config.toml
num_hidden_layers = 17
hidden_size = 128
num_attention_heads = 2
num_key_value_heads = 1
head_dim = 64
intermediate_size = 320
vocab_size = 2048
hidden_act = "swiglu"
norm = "rmsnorm"
norm_place = "pre"
norm_eps = 1e-05
positions = "rope"
rope_theta = 10000.0
rope_fraction = 1.0
qk_norm = false
attn_scale = 0.125
bias = "none"
tie_word_embeddings = false
parallel_block = false
init = "normal"
init_std_qkv = 0.0317
init_std_o = 0.00543
init_std_up = 0.0317
init_std_down = 0.00343
optimizer = "soap_variant"
learning_rate = 0.0059
lr_mult_qkv = 0.4
beta1 = 0.95
beta2 = 0.95
lr_head = 0.00914
max_grad_norm = 1.0
warmup_steps = 200
schedule = "wsd"
decay_fraction = 0.812
decay_shape = "linear"
final_lr_fraction = 0.05
batch_tokens = [32768, 65536, 98304]
max_seq_len = 512
doc_mask = true
train_tokens = 203100000
max_steps = 3287
dataset = "wikipedia_en"
Each number is 128 + 32 x the weight over the matrix's rms, rounded and kept within 0 to 255. Layers, rows and columns count from 0.

# layer 3 attention output (transposed), 128x128, rms 0.112, rows 49-63,113-127, columns 0-127
[[113  42 146  93 116 185 118 109 124 190  94 159 166 145 134 134  94 173 124  62 135 154  53  90 116  99 114 126  71 136 148  87 176 105  89 139 166  99 140  90 111 103 185 169 172 115 152  97 154 167 116  81 188 137  97 119 158  58 190 127 138 189 180 148 103 148 130 173 166 119 109 194  81 128 105 133 113 160 136  74 107  52 127 143 173 137 139 131 131 164 165 120 132  50 149 163 132  89 110 121  89 120 130 160 138 146 110 145 139 107 140  99 150 144  74 127 123 185 121 131  80 138 143 183 171 140  80  98]
 [ 79 157 165 139 127  94 102 173 134  57 160 139 190 136 142 184  96 108 187  60 135 129 185  68 135 112 161 155 131 127 105 161 131 116 139 110  89 143 162 108 118 119  76 125  87 114 138 158 129 108  90 184 132  30  92  87  94 112 105 124 101 116 198 101 129 191  88 130 147 101 127 136 126 105  62 123 128  56 130 107 160  72 183 167 115 137 136  42 135 147  92 159 121 148  87 135 143 107 101 130 118 121 110 125 168 129 174  59 114 115 159  86 153 102 118 134 146 159  97 149 120 105 131  94  85  83  99 192]
 [ 72 170 123 118  75  93 111  88 115 107 144 172 100 168 122  78 147 139  99  84 108 179 147  71 116 136 162 141 154 123 149 146 180 120 116 104  78 100 145 133 115 147  98 154 110  83  79 112 148  87 126 117 140 151  97 161  94 125 134 145 136 103  70 143  87  96  75 138 125 173 111 102  85 173 142 121 161 122 113 171 125 114 101 144 112 174 122 186 157 127  87 125 138 101 110  81 130 121 115 145  76 122 147  93  90 106  88 159 139 165 113 156 101  89 174 166 113 201 143 112 111  71 127 132 135 115 108 184]
 [ 68 152 146 135  97 180 123  69 149  70 162  97 149 147 107 177 163 157 138  55  88 163 131 147 158  48  92 112 140 163  78 117 153 149 131 106 129 128 182 140 124 123 112  87 104 177 131 102 141 131 145  96 154 113 119 116 110 158 157 118 100 141 146  93 167 145 151 151 114 149 124 146 140 157 208 133 115 117  99 100 146 159  96  98 120 134 152 113 110 114  89  97 133 165 202  99 103  74 148  80 120  82 178 188 152 141 124 167 135  67  89 165  90 137 158 143 122 169 115 131  46  91 145  73 152 154  89  82]
 [142 114 169  88 133 177 150 176 153 123 177  89 164 136 107  77  86  70 126 129 160 157 129 113 168  85 149 130 139 109 112 171 148 157  88 107  81  99 118 140  89 177  94  68 134 115  69 163 116 164 105  78 110 112 142 122 181 142 131 180 172 112 128 123 124 130 154  92 140 201 157 121  88 174 142 128 164 148  74 155 103  99 149 110 146 160 190 143 135 153 101 115  83  77 119  96  95  99 143 129 169 134 142  95 142 176  89 189 130 139 115  93 130  85  69 133 194 142  86 140 145 157 165 138 170 106  91 169]
 [155  75 111 156 143 131 162 145 125  67 114 151 181  97 166 141  94  88 113 167 145  76 134 137  97 105 104  63 201 170 157  86 172 138 155 160  96 160 114 115 167 129 131 150 164 124 109  64 134  56 180 138 156 112 149 142 113  84 104 116 129 130 118 166 208  89  99 171 143 201 159  89  64 178 183 118 134 110 126 144 127 131 137 170  85 129 146 104 182 184 121 164 143 112 110 117 151 101 138 121 136 142 127 110  75 121 163 141  88 106 150 135 147  81 153 127  73 105  61 117 127 178 175 153 109 111 116 154]
 [130  93 127 153 103 128 139  90  97 139 141  60 154  68 164 126 183 169 213 142  90 136 111 138 122  61 147 118 115 109 139 107 127 114 103 115 166 153 127 105 145  98  86 121  71 128 148 127 164 160 116 105 153 122 119 152 139 111 166 168  71  59 151  95 121 122 117 152 134 100 125 159 120 190  94  91 130 118 133  99 103 114 144 171 180 172 132  96 175  90 141 109 107  66 104 114 117 100  89 106 146 130 138 159 102 120 148 101 195 131  91 161 123 123 139  80 171 118  93 195 137 192  97 110  72 130 127  92]
 [135 145  85 136 105 135 151 138 106 128 103 106 114 127 203 145 135  92 117 102  97 135 181 143 145 144  96 152 119 113 102 137  76 125 123 171 196 169 158 173 121 147 128 105 145 139 100 112 144 152  96 173  92 115 101 151  88 105 103  77 183 111 150 119 174 171 111 154 108 160  92 195 102 125 129 159 151 100 112 166 144 103 108 127 106 131  79 109  90 137 127 104  69 153 139 151  76  80 107  81 111 115 144 173 125 126 185 136  71 120 177 135 111 131 105 127 169  77 103 148 156 166 110 182 129 132 174 122]
 [ 94 112 119 155 157  81 104 136 122  72 101 107 128  60  63  93 179 112 111 134 141 108 175 134 132 184  59  66 204 125 156 114 184 140  65 105 100 138  67 130 134 171 131 183 104 122 158 156 147 134 144  89 182 132 171  64 122 108  96 110 137 154  92 100 166 155 142 174 167 103 138 183 194 122 119 171 189 115 116 166 151 113 126  70 130 131 205 118  83 102 131 118 101 165 111  98 111 133 194 114 141  92 143 133 180  89 102 159 138 133  71  47 132 189 122 144 186 140 108 142 141 123 167  95 108 148  60 105]
 [ 77 169 125 108 104 126 124 187  32 161 147 107 134 185 112 148  67 122 127 140 160 118 124 107 101 200 119 101 136 196  73 161  63 185 101 162  77 175 124  21 128 146 107  75  76 146 166 110  95 145 138 149 138 170 106 138 127 105  82 168 175 156 133 126 132 112 172  88 135 127 110  92 158 103 158  98 160 160  90 130 101 107 209 155 119 173  91  90 130 115 158  91 137  95 142 100 117 154 193 161  73 155 162 131 133 115  84 112 174 101 172 145 105 100 123 143 158 138 138 155 143  77  97 122 118 123  83 153]
 [104 125 155 162  74 132 116  85 142 103 151 116  94 115  52 170 146 147 162  70 114 146 106 132  65 115 151  89 159 141 108 197 185 120  89 179 111 105 141 194 119 109 115 125 164 105 155 138  82 105 106 131  96  84 174 128 145 145 125 107 141 123 108 148 112 127 174 142 101 143 127 150 125 133 148 106 142 129  71 169 132 174 183 126 133 125  55 151 190 173 180 128 108 113 187 191  90  95 170 135 136 124 156 175 163 139 143  91 100 153 159 115 116 120 144 156 190 158 129  60 120 117 133 183 103 157 149 123]
 [170 144 110 106 162  89  84 177 158  94 146 109 138 100 122  89  98 162 121 122 134  97 121  97 117  99 135 156 152 136 173 180  69 115 119 107 105 182 148 126 192  71 133 116 170  98 130  98  85 137 141  98 144 109 150 134 157 135  66  85 168 149 168 132  51 110  92 156  80  99 126  76 102 174 130 155  87 136 114 106  97 120 149 171 125 121 101 127 133 170 162 120  94 117 130  91  96 182 134  32 105 152 140 146  99 130 132 107  98 131  93 113 156 119 132 135  87 103 160 155 132 134 111  96 130  93 134 155]
 [113 138 202 158 149 160 118 173 123 106 102 186 155 143 161 142 214 161 116 191  47 127 117  91 194 165  88 141 105 141  84 144 156 154 117 132 141  78 206 167 137 144 152 123 123 153 144 114 105 129  86 160 112  58 101 102 121 113 118  86 132 122 101 140 195 123 124 130 172 140 152 134 160 117  99 120 132 190 102 110  96 107 143 149 200 143 150 153 107 117 132  92 163 134 122 106  65 125 101 142 105  79 136 139  98 145 113 122 144  84 132 160  84 147 119 153  63 132 118 115 131  97 128 114 114 166  80 171]
 [119 156 155 109  97 120 188  89 122 124 169  63  77 187  67 117  90 101 133 130  99 162 136 211  98 143 155 182 110 150 146 141 108  93 156 105 188 147 150 171 113  92 121 150  99 143  47 184 103 123 166 139 155 149 170  73 158 106 153 147 196 141 127 152 129 165 113 113 153 112 106 171 111  98  97 126 137 121 115 146 128 106 133 124 107 142  91 177 107 166 139 112 102 112 109  98 110  80 127  63 103 121 140 121 123  57  91 134  99 172 140 199 107 148 128 114  72 130 169 118 128 158 168  76 141 101 155  91]
 [148 115 191  83 138 148 127 164 112 163 178 144 115 122  98 123  87  99  84 153 137 153 139 116 157 136 133  68 159 111 154 149 149 133 118 115 158 148 105 165 147 153 103  91  91  94 111 111  90 126 149 130 119 152 133 138 100  70 115  56 104  69 159 182 147 168 124 125 143  89 135 121 120 156 166  86 120 109 109 110 120 168 133 181 118  95  48 157 123 160  81 120 144 126 151 135  95  96 106  91 114 143 137 165 153 217  87 136  93 222  84 156 118 126 116 106 137 166 194 146 163 109 104 175  92 136 154 138]
 [161 206 146 108 140 122 113 102 115  67 182  63 115 121 132 134 172 154 124 192 144 131 187 159 120 151 168 157 183 118 149 166  91 157 152  57  63 153  84 164 151 164  93 130 116 116 115 145  84 109 153 225  99  80 141 146 128 183 128 144 110  80  96  77 200 128 107  97  91 137 124  70 138 121 148 132 131 159 149 126 137 161 104 149 105 148 146 104 185 136 111 180 116 188 103 126 135 172 118 151 127 102 120 118 113 146 179 102 150 146 113 179 107  84 150  86 108  56 145 139 168 127 142  99 127 120 169 160]
 [141 107  88 150 141 149 175 115  99 186  87 136 100 141 116  90 111 158  69 197 152 130  84 159  94 157 119  89 139 138 190  95 123 173 177 166 154 130  78 136 137 119 117 153 165 125 129 108 125 112 143  76 108 151 124 139 149 148 170 141 155  98  60 147 108  49 164 128  58 129 168 137  81 132 183 131 153 178 103 150  97 124 114 109 166 133 116 169 118 114 188  91 127 113 192 103 178 160 130 131 189 140 144 120  68 120 120 166 116 171 116 167 142 162 123 115  83  78 161 106 145 168 156 190 171 137 136  94]
 [134  56 136 112 175 163 114 162 124 135 104  82 156 111 143 180  90  67 152 155 148  84 126 195 113  75 125 133 101 171  82 102 108 118  94 114 167 143 106 117 149 130 158 102 119 177 128 162 135 181 159 122 118 106 116  91 158 146 101 124  86 141 187 108 143 143 152  75 147 119 162 136 133  83 103 148  89 154 172 133 109 133 122 109 111 111 108 123 116 113 153 116 115 155 123 145 121 129 132 130 157 129 120 143 173 144 116  93 136 145 127 152 122 111  82  64 132  86  85 139 124 204  90  88 144 163 139  89]
 [151 147 161  78 151  87 168 115 122 156 111 134 108 106 134  39 121 115 105 207 156  96  79 128 146 168 151  82 119  69 192 142 105  80 112 106 119 126  67 145 136 121 137 163 201  82 105 150 145 117 104 190 108 205 149 156 153  81 143 148 149 115 119 150 143 152  92 145 132 114 141 149 121 116  78  87  99 142 158 153 121 101 149 131 107  94  93 122 182 157 154 101 116 103 103 143 149 171 114 120 159 146 102  52  99 128 119 102  99 215 145 141 188 148 140 147 143 114 157 138 206 149 131 173 114  77 166 181]
 [179 131 127 142  80 101 110  97 107 139 122 143  75  97 133 179 182 110 122 133  71 115 118 173  78 142  82 111 109 144 110  75 147  98 144 191 163 164  88 131 162  75 180 161  95 138 143  88 160 145 178 132 167 167 106 170  84 107 138 117 104 145 134 145 121 141 131 179  86 111 149 109 115  62 133 116  93 133 123  67 131 217  68 119  57  77 116 141 127 101 164 111 171 127 139 159 138 143 116 122  87 138 118 165 129 129 159  69 152 102  87 140  95 163 161 159  94 134 165 104 130 146  48 135 100 114 167 105]
 [170 153 147  93 148 115 105 102 138 162 134  69  69 169  87  81 179 184 154  86 143 151 110 127 144 177 127 137  57  86  66 132  70  44 107  66 178 104 126 129  84 145  99 114  82  89 141 160 127 159  87 103 133 126 117 137 109 148 150  67 163 120 123 128  72 145 120 113 192  70  74 159 206  83  87 148 129 148 130 102 133 107 119 130 149 128 116 150  94  73 146 101 125 160 142 104  78 165  88  83 121 112 131 148 177 109 111 110 170 151 110 154 120 160 117 103 153 143 175 146 104  94  68 117 168 127 124 138]
 [130  95 126 145 110 166 107 195 140 127  81 215 143 147  82  75 108 102 115 100 213 109 110 159 156 185 111 151 135 163 125 153 164  83 137 145 169 111 146 156  79 151  94 146 137 154 109 104 131  93 143 125 107  90 132 143  86 184 119  60 136 145 103 174 122  87 177  96 145  92 137 118 105 111 183 121 148 141 124 135 147 112 127  75 108  81 152 183  83 147 105 161 133 142  86  74 166 124 187 192 187 118  89 112 128 150 108 135  79 115 199 124 118 159 144 175  92 113 175  45 156 105 160 132 155 132  75 209]
 [139  65 174  85 168 108 145 120 144 156 143 111 158 155  61 101 122 165 103 172 123 135 139 149 129 102 145  95 101 193  67 118 152 119 112  68 103 133  96  97 119 106 148 179 113 122 145 104 162  95 218  97 136 173 155  84 163 137 171 150 108 149  57 160 115  74 103 112 134  84 121  80 126 153  82  94 108 150 118 111 151 110 122 145 120 113 166 186  98 121 119 104 158 163 167  77 163 147 113 197 227 146 125  96 124 119  66  97 168 122  71 157  98 125 113 115 102 148 118 160 127 145 112  77 110 128  90 105]
 [125 131 166 135  69 164 127 149 123 120 157 188 128 181 187 190 124  98 100 120 132 131  83 121 183  74 170 220 110 110 120 172 112  90 148 153 159 100 176 107 107 111  75 142 145 146  75 130 162  94  90 122  86 106 137 175 115 126 142 111 106 109 181 157  68 113 137  64 119 162 131 145  71 144 136  95 104 176 192 129  74 133 142 157 119 161 118 109 149 130 143 143 168  77 142 113 109 121 118 148 159 149  83 137 139 177 137  56 140 117 177 194 131 141 117  99 127 110 131 152 154 131 105 165 124 150 157 171]
 [201 100 110 122 116 138 136 108 155  79 134 111 116  48 154 110 172 133 183  99  89 162 157 130 164 143 147 210 127  94 163  83 119 113 155  94 202 133 146 206 145 112 170 142 147 122  91  73 104 100 110 123  73 148 113  94 141 158 153  62  72  58  82 160 108 138 101 176 130 134 115 138  73 135 100 150 108 104 147 129 169 142  42 135  98  67 138 122  92 119 117 134 150 165  86 148 117  93  81 128 174  96 100 118 107 126 133 136 120 155 128  63 155 118 151 160  82 146 137 156  74 205 199 177 129 166 157 108]
 [143  95  85 134 189 171 127 139 139 180  71 197 128 148 179  67  99 134  78 169 190 138 136 106 154 130 122 191 143 135 121  69  67  90 135 125  97 152 125 103 145 189 130 142  87 135 126 118 126 144 114 100 133 113 134 107  94  92 109 104  76 125 133  88  81 130 106  83 169 162 132  80 139 115 108 143 136 116 193 132 103  83  83 114 129 172 173 102 112  66 120 145 128 151  79  76 171 117  69 118 100 157 126  95 139 112 148 151 125  93 126 145 128 151  80 130  70 100 175 139 131 156 138  63 151 133 133 138]
 [ 70 111 162 155 113 169 181 109 104 131  71 129  90 162 131 155 136  96 101 136 184 161  93 165 137 126 123  99 115 140 108  90 181 125 165 176 134  90 113 132 149 140 129 156  72 164 152 166 150 109  72 158 108 162 132  83  94 147 188 173  62 136 112  92 190 104 182  85 142 132 137 132 165 128 110  85 185 153 144 133 143 143 116  73  88  96 137 127 174 104 108 162 170 140 140 143 127 102 135 158 132 146 102 119 162 107 136  97 141 165 166 131 168 121 130 132 156 108  61 108 114 136 164 142 103 171 146  85]
 [135 166  90 137 166 152 137  85 135 134 162 119 108 132 133 110  88 101 153  70 177 140 158 135  79 138 147 146 117 128 103  96  92 131 149 158 114 137  34 114 146 147 124 105 128 153 130 128 133 181 183  98 158 123 101 113 115 163 166 157 179 174 142 101  73 109 141  96  73  90 107 110 126 151 140  96 124  37 170 149 152 199  99  99  44 115 117 110 132 129 125 150  78 163 144 157 141 143 141 106 173 206  96 114 178 139 104 143 128 162 142 105 170  69 134 124 186 140 152  89 152 171 132 113 192  94 129 110]
 [169  86 138 140 144 157  74 153 139  81 116 185 144 138 181 104 161 138 129 116  99 101 127 126 123 143 129 110 121 137 114  94 159 177 128 161  96 108  93 119 123 160 150  82 159 113 196  85 119 167 125 135  78  91 122 164 105 161 117  73 101 102 144 135  91 115 140 108 111 130 123 115 119 142 166 152  97 140 130  86 124 142 111 128 157 123 144 151 127 107  95 112 128 156 130 129 155 203 134 167 199 142 117 141 131 195 190 163 145 111 129 104 145  96 127 124 182 160 115 157  80 116 100 172 130 137 115 137]
 [123 161  88 171 129  88 166 102 138 112 133 161 174 103 144 159 112  86 164 116 112 103  98 153 105  94 148 122 130 138 118 102 126 107 161 122 115 132 136  72 118 118 110 176 172 141 126 142 161  93 101 166 123  83 148 100 176 168 182 208 160 129  93  89 115 103 109 124 119  55 150 173 120  74  80 138 139 105 125 157 119 127 145  31  86 127 160 109 124 114 151 124 109 120 163  94 176 145 136 181 132 132 138 113  71  11 186 167 156 111 169  79 154 150 189 146 121  88 123 132 102 177 139 129 127  88 123 125]]
# layer 3 attention value, 64x128, rms 0.0426, rows 50-63, columns 0-127
[[117  77 112 131 118 132  97 154 153 141  94 165  65  58 147 149 102 156 220  92  46  50 105 148 101 131 170 123  88  80 128 132 149 113 110 145 122 166 132 125 148  73 121 112  80  69 101 130 140 149 102 150 138 131 127 137 198  92 123 192 145 165 133 107 135 101 114 118 218  78 111 128 139 189  96 166 147 172 147  86 114 112  52 130 118 153 191 118 149 149  87 121 135 121 112 109  88 207 114 125  77 111  99 125 143 122 123 142 101 103 108 186 124 111 138 138 205 134 120 132  99 143 141 106  75 162 111 106]
 [126 120  99 112 115  98 157 150 168  89 108 158 167 192 126 117 138 209 166 165 126 137 108 148 154 154 101 109  91 132 181 147 139  87 111 182  93 111 121 138 148 138 141 187  96 125 123 105  37  99  91 107 161 126 130 148 122 140 135 165 150  88  76 135 118 141 105 180  67 126  90 111  76 119 130 150 131 173 106  89 129 140 125 158 127 115 150 103 131 105 156 107 131 135 137 134 150  93 123 116 125 102 133 134 127 125 152 137 132  75 118  73 176 155 174 184 119  96 133 128 129 112 143 121 136  80 118 139]
 [113 121  92 119 208 149 169 141  95 174  55  76 163 107 160 216 143 124 141 147 218 110 101 105 189 123 138 108  60 158 149 123 143 112 102 167 122 160 173 111 112 107 137  91 112 103 116 119 154 127  98 172 157 115 171 150 134 130 146 104 145 106 101 100  72  62 165 139 158 132 200 126 159 126 173 168 130 140  75 120 155 176 131 172 185 159 122 100  89 108 149 146 133  47 102 125  70 182 103 138  53 130 137 106 136 117 122  97 141 121 133 134 102  89 146 130 118 175 109 175 103 116 172 150 191 145  70  48]
 [ 91 123 143 106 135 157 132 106 131 118 123 165 159 162 125 146 133 100 128 103 114 143  89 158 141  96 200 115  87  91 106 169  38 154  93  88  81 116 123  91  83 118 133 145 154  99 113 102  56 186  98 192 119 163  71 135 178 143 153 144 207 102 115  89 133 126 117 141 107  69  89 152 114  83 131 157  97 158 137 135  95 118 104 139  91 155  82 133 113 124 113 161 110 167 100 126 165  87  94 171 109 108 114 125 127 124  74 100 148  97 131  82 144 144 136 132 137 155 162 121 160 122 146 115  99 115 100 180]
 [112 123 188 174 164 153  97  86 150 101 141 130 150 116 126 151  72 143 149 121 120  90  79 175  80 115 136 110 132 112 136 147 110 166  88 147  74 121  91 146 170 131 122 121 106 107  94 172 145 166 134 140  82  67 111 123 166 158 114 135  86 144  84 142 167  76 179 131 132 107  92 136 105 119 169 107 112 169 162 163 105 162 176  90 164 100 129 108 111 156 133 124 119 195 122 151 105 115 184 163  99 149  78 114 127 155 156  82 102 103 146  61  83 140 128 184  96 139 171  72 106 116 145  73 155 107 168  91]
 [151 179  97 134 131 142 133 140 104 119  54  81 112  86 165 150 139  95 103  96  46  96 115 113 140 110 162 125 235  36 127  92 104 173 170 158 130  95 108 191 115 155 163  98 140 115 112 154 103 151 144 145 134 105 157 118 152 105 120 146 143 127 148 151 123 132 143 140 186 138 147  27 111 140 109 150 138 135 102 115 163 128 122 171 190 145 181 136  91 122 151 116 184 128  95  93  67 182 137 165 133 131 128  84 181 121 159 132 144 133  49 142 150 101 158  75 223 140  76 178 172 103  51 199 122 165 148  81]
 [156 128 124 142 136  85 165 131 115  93 122 115 134 140 159 166 166  51 136 151 203 171 166 116  76 160 127 132 167  99 151 127 123 143 125 127 121 110 130 138 121 120 120 116 124 158  97 110 129 158  97 135 138 132 113 151 180  91 111 170 120 190 194  98 193 139 162  88 160 141 157 132 132 139 131 116 152 181 131  81 102 157 101 140 126 141 156  82 154 126 167 175 183  99 123 174 117 153 172 104  87 129  66 210 153 135 123 186  97 140 107  90 101 137 110 103 130  79 179 110 115  99 191 127 145 159 133  86]
 [129 163 129  88 165 140  67  81 138 155 122 108 128 142  73 130  97  78 111 149 112 123  66 144 143  99 128  87 167 123 165  89 152 112 102  96  95 132  99  57 143 107 164 105 106 104 161  94  72 136  90 145 164 136 149 153 102  86 143 125 133 153 137 150 148 153 168 110 106 116 183  95 130 119  73 110 107  87 101  56 166 175 139 170 127 135 138 171 100 134 139 169  95 199 132 187 147 174 110 165  46 203 105  32  82  82 136 175 134 122 204 153 112 115 157 137 101 150 164 118  47 132  94 126 122 143 128 106]
 [ 87 103 213 126 183 112 128 212 179 124  92 138 174 150 177 109 174 162  90  99 136  59 145 153 151 102 184 100 105 173 160 145 138  64 103 129 137  99 116 130  63 128 121 131 122  99 149 149 166 142 159 120 132 116 132 133  73  88  76 177  65 136 192  58 134 125 169 169 145 140  57 106 155 142 179 119 145 145 103  85 107 155 142 145 113 166 129 125 187 147  84 107  89 141 137 115 155 140 111 148  52  98 124 135 147 133  95 209 128 179 176 128 154 138 112  84 154 163  86 108 156  78 115 161 133  94 102 210]
 [149 149 141 106 124 116 131 149  77 143  88  94 162 164 141 139 103 107 177 145 130  75  89 100 151 115  89  77  72 102 114 138  87 164 140 169 168 122 145 117 107 117 127 119 172 156  87 135 180 119  98 101 150 116 114 135 130 107 136 156  98 109 184 151 142 147 103 130 141  62 178 155 162 152 191 120 123 120 141 109 100 125 158 154 117 109 128 155 103 132 134 141 137  94 141 190 148 200 141 110  58  67 150  97 117 126 120 149 163  94 155 145 164 153 109 135  56 196  72 182  95  79 108 139 114 168 127  66]
 [158 127 106 133 142  91 113 158 152  97 151 166 204  85 122 104 188 155 152 114  60 109 125 170 145 135 116 115 135 102 109 112 102  97  92 112 117 122 102 118  88 133 103 107 189  97 106  99 164 123 144  84 168  34 159 139 156 144 129 121 125 170  63 129 112 133  78 159 152  98  99 151 148  71 130 151 124 137 121 172  95 136  99 150 132 140 180 100  74 177 101  88  68 116 143 136 175  91 102 129 168  83 120  99 133 141  70 137 101 141 110 123 159 124 129 158 145 143 172 136 140 148 144 137 177 147 127 141]
 [135 100 140 129 138 114 161 106 144 158  62 140 126 171 110  60 103 132  86 152 213 129 132 129 180  91 114 105 142 139 143 168 169 112 111 102 150  74 161 146 220 134 122 119 102 110 109 152 108 136 106 138 106 181 157 138 128 131 159 122 122 150 101 115 154 128 136  91 110  88 163 140 128 164 134 172 136 174  86 124  77 114  89 166 155  91 137 132 107 129 109 104 112  89 146 136  93 171 166 159 111  81 109  76 112 154 107 110 175 117 136 144  57 138 173 113 145 165 125 130  78 112 136 126 104 185  95 177]
 [141 119 169 125 121 120 161 145 124  91 170  59 176 123 142  96  92 159 155 154 190 122 157  85 111 124 161 130 140 108 108 138  94 108 177 119 129 178 139  88 126  89 168 156 105 160 145 108  92 157 131 116 149 169 124 124 147 119 107 140 154 151 120  76 114 149  47 148 159 173 176  91 143 136 118  70 142 135 115 167 137 117 120 130  32 120 120 109  91  85 139 110 158 107 127 151 108 112  70  71  86 144 161 179 182 132 103 134 171 153 116 102 157 179 110 123  87 124 102 184 141  53 125 152 124 122 164  91]
 [125 132 102  97 164 144 129 127 154 104  76 114 118 101 119 152 118 161 110 116 155 107 138 139 109 131  98 142 112 112 143 166  85 139 108 136 106 135 110 207 112 127 100 109 154 185 101 102  95 107 150 139 132 106 119 167  30 142 148 113 144 136  98 132 140 165 130 172 155 151 121 119 100  91 173 140 217 176 198 120 110 105 179 158 106 186 112 109 124 178 126  98 130 166  87 153  75 115 151  85 104 110 139 126 128 142  21  75 122 135  96 144 114 100 114  99 159 126 143 110 125 123 157 108 115 190 113 161]]
# layer 3 MLP gate, 320x128, rms 0.108, rows 0-3, columns 0-127
[[168 125 123  70 148 126 135 189 133 164 101 156 130 180 148 138 157  95 124 152 171 142 117 182 132 103 151 115 135 172 177 133 169  78 157 124 129 181  92 169 196 105 143 119 131 116 132 154 134 172  67  64  84 110 178 145 100 121 186 124 104 108  99 142  80 168 101  86  47 114 136  99  63 100  84  83 146 179 157  99  51 101  97 171 143 147 124 148 154  89 151 154 202  76 176 129  43 174 148 121 148 143  94 150  83 149 151 165 126 171 105 114  95 154  82 153  81 134 102  74 114 169 136 181 131 110 193 140]
 [115 116 114 128  81 187 151  93 164 165  63  89 110 121 107 145 172 200  98 138 181 125 149 108 130 135 119 123 169  85 139 132 155 146  90 137 129  93 185 124  98  79  72 164  92 164 138 148  80 142 154 121 144 148 136 126 119 144 148 148 111 103 112 202 154 139 161 184 107  93 104 173 119 143 101  80  78 116 126 145 200 101 148  93 162 168  95 122 163 145 186 148 128 190 153 169  78  98 121 100 130 134 148 116 133 124 141 151 128  86  85 149 140 128 193 126 149 129 124 118 162 131  74 109  87 136 140  42]
 [178  78 185  94 183 150 201  66 123 127  94 133  79 123  80  85  96 144 101 152 114 132 103 194 163 133 102 137 162 115  80 175  82 160 221 234 112 143 125 128 133 200  90 126 126  83  52  61 114 123 153 134 158 124  64  56 181  94 157 173 110 146 167 196 200 138  35 140  74 171 166 150 135  90  89 115  91 115 100 112 122 139 146 161 172 145  77 166 131 158 131 139 127 162  56 137  80 145 145  71 125 167 147 126  76 108  53 144 102  68 129 233 127 150  87 119 108 129  68  93 165 155 103 141 143 127 213 141]
 [127 118  66 179 121 150  72  72   0 207  86  48 127 153 121 142 140 132 194  93 177  35  80 102  76  91 110 137 167 108  62 182 136 136 103 186 106  82 177 151 178 159 189  85 131 136 162 177 139  70 219 156  88 140  96 142 124  82 144 175 178 136  75  84 148 180 157 239 129 105  92  90 127 140 175 134  75 160 127 178  72  68 156  90  55 156  80 109 198 181 121  84 123 124 106  96 114  66 123  90 113  78  22 147 116 194 131 103 165 217 132 108 180 117 155 219  48 114 167 156 183 141 152 151  88 127 178 129]]
# layer 3 MLP up, 320x128, rms 0.105, rows 0-2, columns 0-127
[[ 72 120 123 169 131  95 134 226 119 144 139 123  88 149 155 116  80 107  79 136 107  95 135 138 143 129 121 123 136 110  80 121 127 157  85 108 146  34 132 121 134 146 118 172  65 150  74 142 138 122 119 152 112 119  91 181  88  80  23 144 100 158  96  69 126  51 166 148 164 120 159 113 171 129 127 147 139 115 107 117 170 157 188 115 122 111 134 158 100 155 149  37  89 105  57  70 152 127 155 183 171 140  48 118 140 158  93  65 169  77 119 169 138  73 183 202 211  88 135 160 150 117 111  80 156 157  79  78]
 [114 112 130 126 141 104 126 150 123 105 190 161 140  99 125 103  85  98 131 125  73 124 109 182 128 141 101 141 155 159 145  75 102 174 166 125 128 104  86 137 110 146 149  82 145  69 136  83 144 108 138 153 142 126 106 150 139 130 124 173 143 137 174  56 131 116 125 123 157 148 133 135  98 101 106 162 152  68  85 114 128 153 123 122 115  67 123 129  53 123  66 112 163 135  74 121 163 141 149 166 150 128 119 141  96  68 115 118  64 176 163  77 118 140  71 177 113  97 138 122 140 114 191 150 183  80 137 145]
 [164 147 127 175 186 136 129 175 115 177 180 142 111 252 154  92  75  90 150 128 126 157 108 134 119 149 157 125 109  43 116 169 139 100 159 142 142 147 156 177 153 115 108 136 148 184  93  61 109 153 153  80  79 109  72  82 144  66 150 145 101 120 182 159 219 146  13 175  63 183 130 141 158  94  98 139  27  98 110 154 143 115 151 102 165 178  69 135  92 128 142 186 136  94  15 160 137 147  69  73  99  75  82 167 183  93  80 157 152 111 123 166  79 136 119 182 108 140 105  99 141  76  52 105 178 186 162  94]]
# layer 3 MLP down (transposed), 320x128, rms 0.103, rows 0-2, columns 0-127
[[ 47 103 139  97 132 118 197 140 145 167 136 155 109 124 153 125  91  63  60 119 144  94 120 126 130  97 121 159 132 100 147 123 131 110 129 101 104 102 139 106 137 152 110 145 121 123  51 124  92 110  76 126 132 120 121 127 156 100  82 250  77 135 150 108 131  63 133 191 133 139 190 131 163  87 148  98 101 128 122  99 157 189 181 109 131 105 124 156 174 143 154 132  97 148  56  85 143  93 117 123 114  78  53 141 136 158 127  61 147 104 126 142 121 103 213 109 147 105 116 157 187  98  85  86 161 153 104 102]
 [103 129 113 160  67 122 139 118 167 147 169 160 138 182 114 118 154 165  97 165 189 160 160 145 185 155 149 116 160  84  66 108 141 140 155 155 125 168 187 133  91 104 123  93  91 140  61  87  71 106 116 165 156 133  78 120 160 129 122  95 149 122 146 169 204 126 178 141 158 111 110  94 108 121  98 128 114 126 129 133 111 137  99 141 221  92 143 160 118 198 148 179 100 148 169 193 129 127 128 141  78 138 145 114 138 169 121 187 125 102  94 188 128 123 200 115 176 163 181 119 182 189  75  66  82 112 117 126]
 [153 177 115  87 118 142 171  78 116 125 129  93 182 169  85 174 154 163 151 146 110 146 129 198 125  43 117 123 142 106  96  96 184  98 185 102  58 134 121 121 129 139 122 130 110  46  84  84 129 127 121 188 188 134  94 145 176 120 123 145 160 137 201 110 176  63  45  85  97 193 100 126 136 177 105 194 152  98 166 128  88 129 132 117  79 183  85 130 103 171 133 122 144 200 123 108 129 167 164 164 150 144 183 228  85 165 105 131  75  60  99 175  62  99  90 147 151 111  36  71 207 195 112 100  64 192 130 135]]